config = dict(
    d_model=96,
    norm_place='pre',
    rope_base=10000.0,
    init_std_qkv=0.0652,
    init_std_o=0.0,
    init_std_up=0.0652,
    schedule='wsd',
)
Each number is 128 + 32 x the weight over its row's rms, rounded and kept within 0 to 255. Layers, rows and columns count from 0. Numbers have three digits each. The size before them is the row's rms in percent of the matrix's.

# layer 5 attention output, 96x128, rms 0.125, rows 0-95, columns 32-63
089:141105111188123123051144070104143128143137117148163109132172106106090119142122129079124099127172
089:104109102187119113161188081089118096092100088121097160073115143114183162180136153149147153179133
090:164162128104137118095110113103111081150149101142100160120161143131144158156094134106111124152056
144:109141131137111140125108136105131152149104161146143104109118101090103123116108162152114102149151
088:117109133198139052136146137150130105088098131113102151100175112213161119120083132134145126173073
089:161120137196098063180124154200102133135117150149144151140129116121131115120159142153112171122196
085:122102123165121076051073171128126131145148117113120115154087155086150186119113111148126203117180
079:078155122112143135102178161148135147114109162139176128150146107131096103110096174081097176130212
091:157151137145123104147136130127125122123130132128103114122099117122109101101162117092134099131123
104:132113155114165133102117083127113097179102074087132131164109083163107138149150132091081105127092
088:067119127094127168184168152119135109100147128143091145172130179125104161123127150097099112164158
092:126141136156123102131128120120123134119074039098132132075048114127072133161101157091125075150161
102:066114109115103069150132150150087137185136108132130166076169135119125140131112154154131116164130
077:146133134147141131136178161091123104075120148146204157078167083169056172185103185100136066142106
109:134072146147092109151085129165067083151104164110042150124162145118183136101149125118149234121131
085:105106100129123077129143125179035103130075106193104124064176130181118114133092123109099094108106
118:114137088162078110132065130161158124142139121102104166106147168091144103113112105128079144138139
097:142090077141141148133115112141080158126094107139105080144102190097169109178188116051071143128148
088:076119105177131143152103102195134185159120152120088098114131150078166115112090112128148127108101
087:191121114157143123163130138147137088087110147119144133107149179184131155133147167091110088165138
106:088111166131140082101078094123133128146160098170148109162158171186136106133149108115127121136176
082:139138113127128109105100079157135116136109123121138128111113048139114106127092211111141035144067
130:106152132103135137106072163184100170077140150161136158156139130140099158116081099125150120133141
099:107101097161129168072104146087156106097101147142148084167049141106112116170151130126130195141133
085:123097124133130122185159104116118150201212153193168152080103075150108038090150085136118098119114
133:159121168178118169067087090140157126079154119188107147139121143113104076118116126105143092145149
104:163101166152103146057168144038132111128133140145193136156144102108099175126152108122120114100131
102:115155170121115150112083131096103142179130109107191163096160123166130145088080145144124114106164
125:116152146169133105105136152104126135138119095088193136063150084129074190161142152112163116117121
073:060135107140143156124102139128108123158149120144108152134148178136155152136136102128082132119133
096:170171161093130165146137133095221111106164191128148126154119134139146190106157143129169108092183
171:153126153076118118034175147107105081152178090094172164146123092159065098129081159165139081171091
093:151134107141154140136126156146168160154121102144144169102122117194121115137101148156149062146124
075:130170135183177110121091080160141149119160130190084099106113166132137136110118066157113130121112
081:150108106066091119142180185083150112055190120175151117160124152137086154186177119152147136185144
134:105131149112132157098154100094085097122169112145129158162199132136124130176139112095154150126112
136:143103068154085146134130145118103125077104146138120114168124141122129122184112142148079189190139
128:157162109141095130133123110237173170131135138121102133134127174098156190136194089118111152173091
092:168134100059141134168117154145204115125105155136194109141104100067059154181132181103125072138086
094:143169176158142127198086092166148134160097187119150171083099122132073084109099133124158127127145
115:104117115134123149080187158132156176148120114088139138134120116086104129078127111156142108174082
089:110161120114138121072116117133131095118116096156144080118118105099091118136094148136109082142214
094:107166101091154079197116137135101130144170096123124147090100144150148075111106141163106193094157
092:117109152113188188149161174100112171157154129152152144069168107176058073090118151111162083194093
142:145094187038129207106196165075116111108133101079145158153138122140185135094098115168148130093119
093:111134164137160150138125082111081171204137144130104134083134129159161069086090116147101082097136
090:094111129164144111134145155121155185159107161100104160084212129199146170069081106121119130177157
111:178148163102138141129159205101113108146134110148124169099089113144114119160103113146171161159078
096:162103142085144134146150117055191111070166148133156088170082138103137129149159131108079123142127
068:147176103124141085105166179169109181073110164143103119117090166097108133130144147083123145201131
096:167133141099106100127187160150135120060109113100152145162132107148136171132158137102137180163146
101:159181128167132106078078177147107166129121128158073135167103173116152125108137071125158173140138
115:171152168141137143141102152095171147134054161104174114069116087112098127112061180178184072097149
088:118084102113095136150125107129164148064116150187089108129119112084152124114153099172096170119196
084:157097135157126109137180148079117122121149131134121158130129107128124142169126208117214141150070
083:131130083117123139138164089170109157126168171127103088114139115161155072106144105113126167038173
080:138167183086127174209075130147105145151121109148146098125089073130081176111082201150125099142126
078:100115084181111193089125096144183089086134158139096110142094093104156156173123117159133115167110
080:126095112097116177112097096156102087145075151138122078154087099029107155092114132082102127099116
087:131107105162103118062149112160153087052182080118115108173128171131171161159189078124160188110064
073:124085124102139133172110132083143113197100136128086189168107151152225138115122127153136167178139
081:077129099107113075154176101157180143224126107129075176142104140159147104170147094150184121161170
095:216064169115135164185150150100171092115092170125206068092142110132088156110129146154127081077150
102:126160124138104159102150107155165132069078112099167077091149084166118109133102105130123111083106
110:095173133177142045132128081148096119123144075134144107119175104147097162143127118088127164139117
081:153144164144166093166140147143140130186181119127136116153088148052129099125168120118105166094162
092:157143094142124106135148108144102097139145095117091178126118095103101209141165183226064130092106
092:131077134065162138117129132058108101145109117113112132130170116119157140125123083097115148072079
109:130106130161103131077111115195129133174154096137134186125216137174124080108127087184101070129120
117:115124146113090197076154142107090151137193120117098093193138178100177076055170081153151159118103
084:100102129083171167148094128112119135130101130129109099170120158168138139136149164123078105121057
114:082099153052139109124108142111124123169115144069112112202112119081135127158206103107173153087129
085:081124088170076200064134139124181149107163087144087076189091167133158088074191114137135148118122
079:144135107154085077123141202154104129127166103113121149124107160097177068031117129088146134118111
116:148127128109099094144171166084140140069084161073145134119108108075152145138145128119151131136140
153:111143119087182086186122146200161194172124164119108141123115143132113088147143129147158108113134
102:135145171150130093135160126180099106171183121187100166130163133130100145163184092154143160059137
105:133168137075178158139062024115108117161154089130137155105146134164151093112141130112108074132148
082:168142165194144111132164150091174066123106180111156095145140091095116126135128153105089131067115
079:108166089096129078112128123094167139122088155095172109142094106090159138153164138197144142101099
103:144152097086139126130088121136108142148096109105121077118127141166143098153120125131116160118140
093:141125155147162069138113137079133121152096135129094119101159154122169110157100139149167139175151
102:145112165110163109167088121104113132162147162081130076126176183130156159124172126095148108131126
086:063101104082077189159130099146085166113155138125097089122114148087175136107120077134121128076093
100:131146156132138175159091126117175114067118115077093133150086134139151133136128130107134112125125
109:122083108138125108167087122087132155164143161187098111155096148078115030100116084175121151121110
076:133134094067097096146173123123170068108094173162149125069186107214124163168135124087148163091117
104:177114187140163079144162191080110082123142109135160183159122103097120095206130147114191089153084
102:174151140106135154127151086117108160113120083070154083115151056175099142132106164152136094088121
083:152171132096163097139104126063122164100087126052204151124138103155123196143060152120151115107131
110:157137112107141140191098116144109129085116185162119112133179122111105134145122131107109135142084
102:136144148136141138139113130100115135116120171133163099132114077126101126158081158129092084132083
104:060100108093134174129121099182068125107131110108092176172169130129110147122081133119107137134136
078:058143115109150156154099095111087151158129137099101097133069184174158065093169080141106120082131
135:113106108178113123114090092161089168164144112129084123123137146118200152048196084102101171078202
082:101148076134088138104117050160167087120168114153105130169137170151171118121153114115091131130194